Weights of a small transformer language model.
Size: 8 layers, vocabulary 2048.
Architecture: LayerNorm before each block, learned positions, tied embeddings, capped logits.
Training: a variant of Adam for these matrices, 490M tokens, 7474 steps.
Each number is 128 + 24 x the weight over the matrix's rms, rounded and kept within 0 to 255. Layers, rows and columns count from 0. Numbers have three digits each.

# layer 2 MLP down, 256x2048, rms 0.0308, rows 0-255, columns 512-543
153144134153116101094135157134163132143102141115151156154123132112119114129160146137190145126123
087149089088117160126143149119131127156136130168136135118192111117121142148102162156125124091111
143182124130094147159155107163129149137089098191137122137120095131096102154113141090117109114107
116100116130119123134112097171175149125127133104147138103110110093132132120154122169130122101096
161123106103106156153128116096107165123158118134101126115133179104160097122107131150176098111128
114118142139135138140140126136120141148142121141140151157145129114124118104128135126123160142149
140111150133153163164169141125089145133109122117136147120153110106097103195127161110111116101130
145101126135127137128085156111106154112125132120098091094107093089116150178136140093163144142194
106142140148131114121135141109089077088124107112156143138132117166033121147118115086158145180104
139149133167133119115153117190122114129186122111134157124106121170100141136084142117091092142108
134081118141069130158113168115151127144141127137116187110134160136106133117133081128126173127113
090113095122114109130171161149165104127149134148146101142136106135168147115113174137142114138121
132126138138099122074141122124114141093082119158150119110125124158153156142119098140095090108141
154117130106087139117123097139155130137127121109156103083129129131090103122138150135107123156172
120174137190106091136150104122109087112094133146172126098108127180128111142154130079154137114140
121144156118103152190104145136173139161144134143120089128126114137116108091132139130118153137110
136125120116100221123135115093101140093115153119074102157121116137189129132115093111129120107127
110097125124124092110106095139135112170122114096137145184114122129132135134121116137131051135158
126132104116143122125120110120101122123144124150115167129184112136122119161119150102120111129149
104168132122128098155138130125097142115096178123149100071144120152160119154141127081134146148122
113131099133121134154135135168136117112123127144123056116144112145181093109134098137164126109145
156142117139119092108083129119121109126098128078088146123135127127129163139171138109088123123149
134150141162138155090112127126158122125127105112128186135067109138112103096143103125142128140158
105158132115105081126127104196177131114138116122103100156132138145114104123164138134132090132133
129122104146101178049158128129148102146103113133181153135118118114121121110173100120110149135120
080147153110085095129087162071098112117158100147175106133141136102121143178126131122134147166112
137109112130058138141150110119124085142118119163130106107132156132149124116124092150152134121128
184131100138156139172130103139171100093182150131156119155133156152126124102114143115155110127157
138167124153118068125142131164136149117133080095137160122134122140148118127088161133123156116131
109127100138128114088118147086156127144166065088137145114142171131134124150165121088127153129102
120116127153132151168141106121110103189101132145090148142142113141129110151167150116106081113126
094171153103106147133077172157147128113113129137149100163091060152119108129121127124127174125130
134123141150104137150108151153127157147085122124118102161129125124111150159132125140136130159113
151123108115068083079133100141106072126162161091150157124097157144146116109146143165131138126124
145135161149084122127103108114159162121070109077121117080135080126137128116153064132133132111146
128152113116095112122102086167126131135143155153137135089120128129129121139105119170107140079143
092131140164147129090126188122078129107130166167131099117149112104093121131183174125114122137117
109076120106196108120107151153120136142129131089168154128121089151133112153163101110069142169175
161125113179167074121118142151127134174137127137110137121166134165087127132128142135161132169121
121131131142133102102141118185124130159103157116108087132145119116167131120130149183140128096105
104108126164124152156166136124162142162146162110129128090156110140116167148120108109122138096186
079169144166140151129157127167100095134138149169139111085079150130081139163127121094119129138123
123082164117143093112140114180133125142139112145102138139142116118096102092118152127119100112115
087132107113157181153086119166147151121113157093105103120107104090137153103096131156059118117126
130090103113146115158143131128129094165122129115114125137130174107083159147145112137119119114113
129095110161135139109149109099130107054191154154130131131076110148163089147139149119098105146138
130125126147135100071135124132122132133111141105228117147107115121105139156139125177147150131134
072135137127131095137108128160122130154128139181137081144139151122187100160158117108160164102148
127145090119150117057110121153143155106101161116088160144156132122133130132122118119111158122147
164105129123103143195109056138153115116082077139121143123141135135137162139110114182121144114151
141105140105139087115137147130148154126134115067166096121115096140133155126080088189128159133129
140078160106165160127131178135148160139151100137135135124186136129117161125167114154109123115114
191146084110114097086153109109139132135183099113082144123139143105128135159111142147189128189132
133109121127142126117148109130147150117150094108122157140102144145104116156140123133123101107123
164214104130186116149168143128107137165118133141141073124135087084098158127120144132163120161106
122137173130108113134107100152134109120126126155131118154118119143168179159106153119112098107149
106141145194105165154112139146101122119118122125142118146120147121137145125154093135147164155130
141108116100138133126108144148105132113100103136108115114139103135120176089135136132141101110171
105141122093109131140083138166137144121115169139165110132159104140102123112118123118123130143138
136146132140165132140112113139125141154121109115100155130156140143115124166139128126117136151108
126131125105140101165093124101134112108131117104118134121130105123106126128127151112141105142138
097142103112145160143104090102117122150069133114131118206145145126117088130162168149142127153154
105157144149168118149155120097107124114153158130113120137094113119115098163121132139118162143135
114138147118088122091131127109136127110109104123140128110105163077075083127077109118124172108122
138076101137140115107125139168098115129171147106128110160135155136125134113126089095098093135149
125107110125119154124127136108138117122136096071080149150110137123120107096108109134100122123130
141167121170111103115140113201159153134114106107104109122109055122153198086122110120155163168138
123161142135122152123147128174090143144086148123131194124152163107115128143099131107125133138126
135118133145124114123110137075167159118140143077120114108139093124169130138106129168082136115110
153100138180180155090098099114085124135124162137132146180117088126125146121090113118151126146108
120113156113135104099139096136099101124111155136128125124132107138133136099151120107138131113130
121125078138135139118078108108119129124151200142116151086124125104131091148108105105119118087104
127116095133154197129120171142130092126161089125096111141128141148133139100143112149139106144118
115190115133103088143133138117117113125116138121071137149095074087132131131155115099137137163107
137093168147108174153160139064165077092094105123130131144112157169107149140116166135156161135146
084118120113127087112142148123128159119133086121156159138137139102110129122133155161117095137130
077127137119120100070106160147150143124163129145117089124125078145132122110147103129154160107108
156135128165130114100122129080151175117125124118163129153092147133137120124134113127105123180099
116111136141112113148130130139115180147153129104118124134074125126157113148119116103128146137101
156130157140145159146110100102125164113111094107145150097133111115098143147116152131105110105126
099145185106129114124123135163125091142167123155115133123112130126146136118140118096139097140141
105118115117121141139219101122133124123134110139111174163090160094171163120154139136124185138097
113156169110087099166126129129164151081104118107139172125137121147166113174120094160122156138146
111079110128182173128179111093139135119167108104148108153144144109106100115099088148161108122139
110101117130098115128143153125138125138146118114133156141168154142145141129128135128119117098107
093110151121083077093089177129147110099078100140134135136123149157122138108120136152100093140109
096129091147125130120125117112147117111107110109136115126108127138166124148135153109150146149115
078135165144094121104111138108095112105105114111193104103172116118143120099114134143128120144106
136136142119165080136116152162091117147095159135111040131113128157135147116120116079109109111110
154134121113106164129100088127144135104142128132185151131128153102133112134131133098106066176145
120095111133118085117143110079151102115140156196168157129122081147096146149139107106160097137124
128185141109122117121104144127111121179107111114172093121130115107091143126139149144139115130144
104140107102165112083129109093142110115099086157104093150100146110121121171140117104122132129143
113119110074118176143105113110135126121122092145118119163104153104117102093149134122124088138148
132120119156123086118100112127117094114130077143145118129090064107097156097130116129099082153167
130059142100138152102118131160142124129154138117142106096088136110137135133087114129104123128143
151146107097133153112116131118138150151142145103076135103154169148144128163170121114137098124098
143114130126121110119123136125132120162131111161141116168160128139109138147150105105173167114116
103146140112131117119095128118113132120168123141131150106119125126091134115154097102144132152137
144139140079113110151101156106153122188111150136132126152117134145140138128138123170108153161155
172116130134142110106102072124113075123175136142123149124141176116066126097108133130144124114108
141059135158089138157120116101164115086115112132121171093111140128137128104148138134099093125125
145141116113102148084131101136112134061123113170123078109110096147168091082122103127098067121094
104122130138114101159157132169136131130141108094142125101130135111121125101164099089137120109157
143088085121127141153180170095126146120106095127135036132107132150124119123142151134101081088136
175107090125101163171126103082112110113123084109077168093148126128148125081131102103102154121095
142125162106098145183124176111135110090134089130130107082147133092098150087081193128146109109154
151128145138145104117094130127072161111132140159174123093101134087177091085157143185065161137142
121148104118108169126089142130085105146120086119072129111128126117158120136124152106143152132122
126173100130139131117111113107131163124067136113133131114127098179109160173102102120180095161103
126167105122184080107142122109090119140139116093133078121141131132105124168152186140065156124137
115126151124145191165117163134104110151107132145101132139105123110125142146114145137141118123077
153069210108119125128128123113171136114131135085144115134116117110158142155182182112105097143122
149127177145102131112122126157146100169138139125103121105147087130125111105124128116122076138125
130136119149155099134123129105106128134112113143138108150073105122174138109162126158151113156086
163091121128112156171143131070144134110107176137124128089165103146138142096152125166138143101173
117152122119142140121127112167125142127122134104157142140154108153178130132079154145095092087148
150122124134137052185089143087142163116155142139108120109148103157140126164069135110112090128116
119126135095100177100080147121128056183142134150167181126180097113100116122149123182181117120119
105096160115150094066145126113168164162080174124114150111131086092095140173154142074148157140135
123128130107117158083139138134150157137181137151056117134127191125101110104134152109152095134104
139093111138135219140157086128143171097120162143112157143108156149156133101131119131091135146144
103160104139139110134131121125140115130112133117134126126096123145169157166126109122069127124123
135122146104108138169137135116120117117126139104133125142170134169123173104118148194121139115122
126118087146137093102148143102117098109139121152140123127121164125122138179128139142166123090137
077091136146126155110121139110149118133145102134102131130125127139147148133163103153134131121128
150153085145131152176154170125146108136116126147157166090154164076121130119140132142149143157167
126140118157172164075113131109155131100152126165098186121089084149156149157125104145112109157090
125139141156178102143157115112100112120125139106124120133123162081172120131091138145147113086177
187095142123175125146098101183152142126149141119102180120122110109152108139164145136118168099176
128136165125121106116118132092123126127127108132121105165096140164112119083147127153122136119114
154153112146137112165147141119135156182109110104151134091156134081055142106144118125086126116139
106125131132152145130161147125135110148111155122124126118088107136150110123147150140144113096128
109143097190147113140116140158161153149121130121159153127132137113074088071119126134100144165137
133144142124113123139144128158133137152102122148126138142108147114140071121131115101121126081160
084094074150136119135168097079123125164160126159171156138137151136156090112139150151144100098122
105134128157075140147169106162138113153102148149102151160172165111112137170091124114115156106121
133122127104100144108121142128104149151106074140135163133157104133143095134103159154104124127110
112118149131098155131112146095100125147123128143127091118110179146160124125104161133132145120106
163156114144091094179138158153142123112087158094190135146110097123124137111124128151141149132120
142156113073152110089162123132120123092111115156091184105142120117134113102091137132093100104143
081108108130166134107104106105127149115123132178125115130110125160135135080115091170166069134119
180154125172125083080132139140142119145084172151114165145115094134105106122108152122114141123158
170136164126131131099112094114176143159142093111103136122142111155142148106130170126114131141115
100096112152131129106156127140116144175121136164115111143141180124131153129095119106139113128119
118176132121162145119153124140148117071117147179125086167135098075119110120123146089143141110130
125088143157130126163122119129108150140117109114126128089133108098122153118104107120129119121156
124140129108138119110126108101141115113142081160141086136142200149154130129117122139148143122134
150136096124076147166140117087137095104125106136123168109131119144117128145162139125144105166092
132118130135163170103143125145137120095152162110125128133146141127111142116139135115103136090083
135116115103118069121125070150138142135173115109128134118124114151087115150124142115098175090143
140184091192131132121117125183092170163123138136139118099125075128118095097102164131169148181122
102139119142159100183090118150087157145132140164135155152104146151122121135125084182097139109129
133142086124123139158106138128136110103116165133083080127151150071122088123090134095073157129161
096114070100153103136111141160110076123103134111108126117110148146063153123118126125123146122109
115111143093159072111138151138154111116154124137115136126119108131124140150102139135121109165108
151137133102108121105171138172137182073106128117114119106130126115126152121124095085123141128115
150139147122149130157081153143137147072098141127137119128126147151113163129109136109129134114132
087100129095123147118158131114107097105135110131111135095118121125111112092120146137120153120100
138157168096123123146141166149138115123129184124129114148105117119125115149141159158106145113108
130136091149120127156151104154150182124134086149131114118140115137117085163173145100153138150101
117147171108124154113170082104094156125125112167133122128106131159097111157132140080090102106128
122106139120136134113130138133112121142116123090059104119129126136144172097157116111076142128127
133131151111084160108134147149153127124069113101114129141155090131164122140103115120110125146082
115131169123100118135136106121145102148121160151156123149123119134152111134131135148139115122081
117147127122124138153132099110089186140126145114151117095124145127106112143128144139172090127125
141103117143136130170134129104099098089120141145139116120111171101191124122118143144169147133104
172125150091127162122094142095146143190141118100106114109093137185125112128098119129132111141121
124130101108118129089112106108114135136131117085130101121101142109130097107149152142134196163160
139163120128105116144116141140074140128111138131107124128170167084109152130067116100147161104150
098156145103136153132083095137100102128139128175122109111196167129137136127099107103128143084121
169109140163159100117083160153139079125179106140090085128135134146158139138118151134166139147107
130117085180133111121150106130093152117128168152123155130147148135097166121142116115107134106135
125083123085129116123088163128154112127139124100147103123154168102099162132124134172133157121159
133146110129147133146120091166128107119129118162084137131141081177107131097120100147122172126147
117131084104131101182123111146172103150147120134122105141124143103131199147137115135134141114124
128152102124154167130120120145095083143120117140091121088170150107094118136150083127134088094116
091154131137132144176128111105059117109116170091108199110093161140124107128141144109074155123130
122137114115140118148135144092173101131117135122131128127143148119137158116145177097133139113130
154157130126117132097121126134111171141152103145132131156137086158158129152112150116162122155110
138080146136126138130180127111141119193143141061110143191099174129154112122083141144145106136162
131128151145140116137141181104139133170118163139145127130161105122132138133115155143161151132138
114150108094126117123107103109134132111111117090138116120098111108178119125138106146079118135162
167146161134105074169168180139084125151124144144164097147139124092094144148151136082144133108127
131122138146133145154091123118169155114110100121156129141143131113123134129119118111147100118117
121126121111135135143141160132128111157138140130119159156166149074122117123135144128164151128153
156090128107117123138145129099157178128115160154123106133160147110154111150101113185134128160164
099152094146180117207155125127037106093114157115102147126134118122122166101143116154160112110132
129155141135109114150126099124110129085100124097148121101147137130130113120106141144128145141142
158175135108154119116116121078100126139108132134134117168191160130135132118143093114123123158141
132141113103129126201119105149136101151123120165100138172150119142117112160101111140065115094117
127119104094102169184142116166105096096125154124122117137103134104110107130119126087127142133127
211060109105141161097147150089102119100090101168107139154076111118136142130105149129128134117118
140150105134114148095154117160111155122164157131159147096110110118112136156084113140137104097151
141141143130115133119143161151137150136124116147118149123121098158100139101102166139126115098095
092130109146102153143155199117107111121130128141103121143119165163127154147170146142161110136128
164114129091108158121110139134137153141160121154129093128148124115145146100110120139134112145179
108167108137127129117127104111114074145130130140125136114111130154093107137128094138126144108105
119104176089134100102103108088106128075080095125098117122075126147137114122120075138152126146117
120142177134075097163119111166134120147109127102111133132127141134130123114125132114091147150120
137180093183123085174137140111135152120137155126118089137077166105160115086148148141119116132100
133118168144181149096086132133153127132092105136113104146134114147113118183104125163124139087084
108155105102156134128133122179137140146112110127158134111144063145120119132114117128138100117108
103110110137145169074115143127110103074119124153103123123171139126115129115121107150126141136112
137108148144117157140147131136152133124107117176123162129179151114113112117131160142134135162105
126140135094109110132154097117139134115096134129096116125069104134103163117163149129088170160108
146122125190119120170165118182103147122102125118150105128149128152141161137140162172128143121132
144104138091156131092136093120121124145116156108121181085094130140141118122104091124166164145080
093152120142097134104111113137106110160123155107144174154086114114129147096184110144102129115123
133157142146117156163141105110132109155111182155130150127140165119120116133152114081122109113119
141144120140145161106116126103146122145108139092140130139093138137120144123103126128165170170085
134141120123156090152144122122151158122166099126153090184117088157120117113135131177136142120111
112088111130177065107118113112100120100168124134109121109064063124154115140103136113095168184147
157131152140157069126140138107110182166109153158120116120128136145155121145110148117089113098158
185133151119168136162071135117145100136127202077111101157155135092113135141172170105138121097137
119191101110105123158125143134102075174166110141120114165118101154114141130137119145088095106148
138115120092106157125131150115106151115120131121106134159102179139121092105096107129136159142137
161130146091090103103143160133145098087173102122152106134105146180130141120145117154129109125114
083155138168118084104138146104146105138098114145129129098119145139173137116112133128148095153145
132112127101185169116118134119146132096114130170176118137111133161115121148127154143162102154154
140118123130126157150128155159113147151121128110144132107124174193124135115113146175158155131140
109144128097172168072156139112125129128113138106137179110105127122098135143195125096076099133152
104101114101144156143150127113118163130122114120124075116137110150114115144066150136110105071147
133082114033143082113180119150101121149130109091093124111092123137122127084083135148123139141151
124165118163124130131143123117109165097126145112110126142163115160138133126117119121122134116128
120124137128156159104101103081135107171106117109115130098127143116108158134115101102145164118132
133091088056134087130123126136068106134153133114147151107125103106095148139118106127136121121124
138118128124145146117133090109149115115135129134135178095104159117140141104114091077151109119138
129121080110147167104136141119138131140142162117104147122149129099140129127083124147137129166159
137147141142103173112162114146126122158176059148143126100124163125170142140122104093120115140153
112134132193134108092087124132147135143128136088135166130125103092152129141146141148162124147159
109121110087130125146108104188155161154121150077125135110145162091156108111137126132133137111152
119122154124102157139167101127145121059106143110118139152134111134151114107100104116106110125092
125161131159132133134123112134104131123124083098127128164185127106106116129107136101165125120121
097114123112153135151133091135114117103181151094133118126117136145104089158146113134119103113144
132138128127130080105141162097105153115189125123144090162116093151132109128160147123165118161115
170122112118123143122100161131155127144152121151096075162104110145090118131150143099153131149111
093169145161138112127083120127124120170100130162158116119166095156150142144161096121104126126072
135161117094124123169153165141094126120146118122136127114139163132123137145134159128143120077101
186080123115135152156115137113120117150149111058122130095131167103106140066133146144111164115114
169100117078113161097134135142151112116126110146130156160131117121098120139118131086092138146125
112132170120133106122111167153102129128140124127114138092151113068113096137143108104164147117112
094142123106130142149106104133115101158130124135119135153128136175103138111129131145113136149153
117108106121123212137157126141117126106111166173133145123160135141125125107128144118139137114092
125111128135112162135160128163136138146144138121104135141150125127149140091130102106092117127151
136102127085121091136181121096096141121117122115153102134157101148149128130076133119156169125142
119119159116142105115105138115120128135121122105147114149131151133141128167129162142145132113106
168171092131149070119148131114098108129105139130124123144124089115140108104159131110137146145121
079126138115111130115145134144148145115173123124157116130089127138139142103131119141184147151111
115105081150099115174109166100131090110128124117126099154133142112146126151100105100128126094130
152175112124156129173113129097095169136157089148149106103166169152164136155144124158122094112110
118122119129075133139132133120110152112133198132105133127095146129139140148124126122143114137116
116094103180112114157147109094187131125098118115127146143153109149104140166090106165136122116144
109108120147113107097104144117138137179156131085128125115155141090152109132146164099160139143098
107179129144156097092171131151059130130123105172127117139137088122146154130130128129143175104125
150112168170088111083092145109138131128112107105127133125147125155149090073147119139122150161113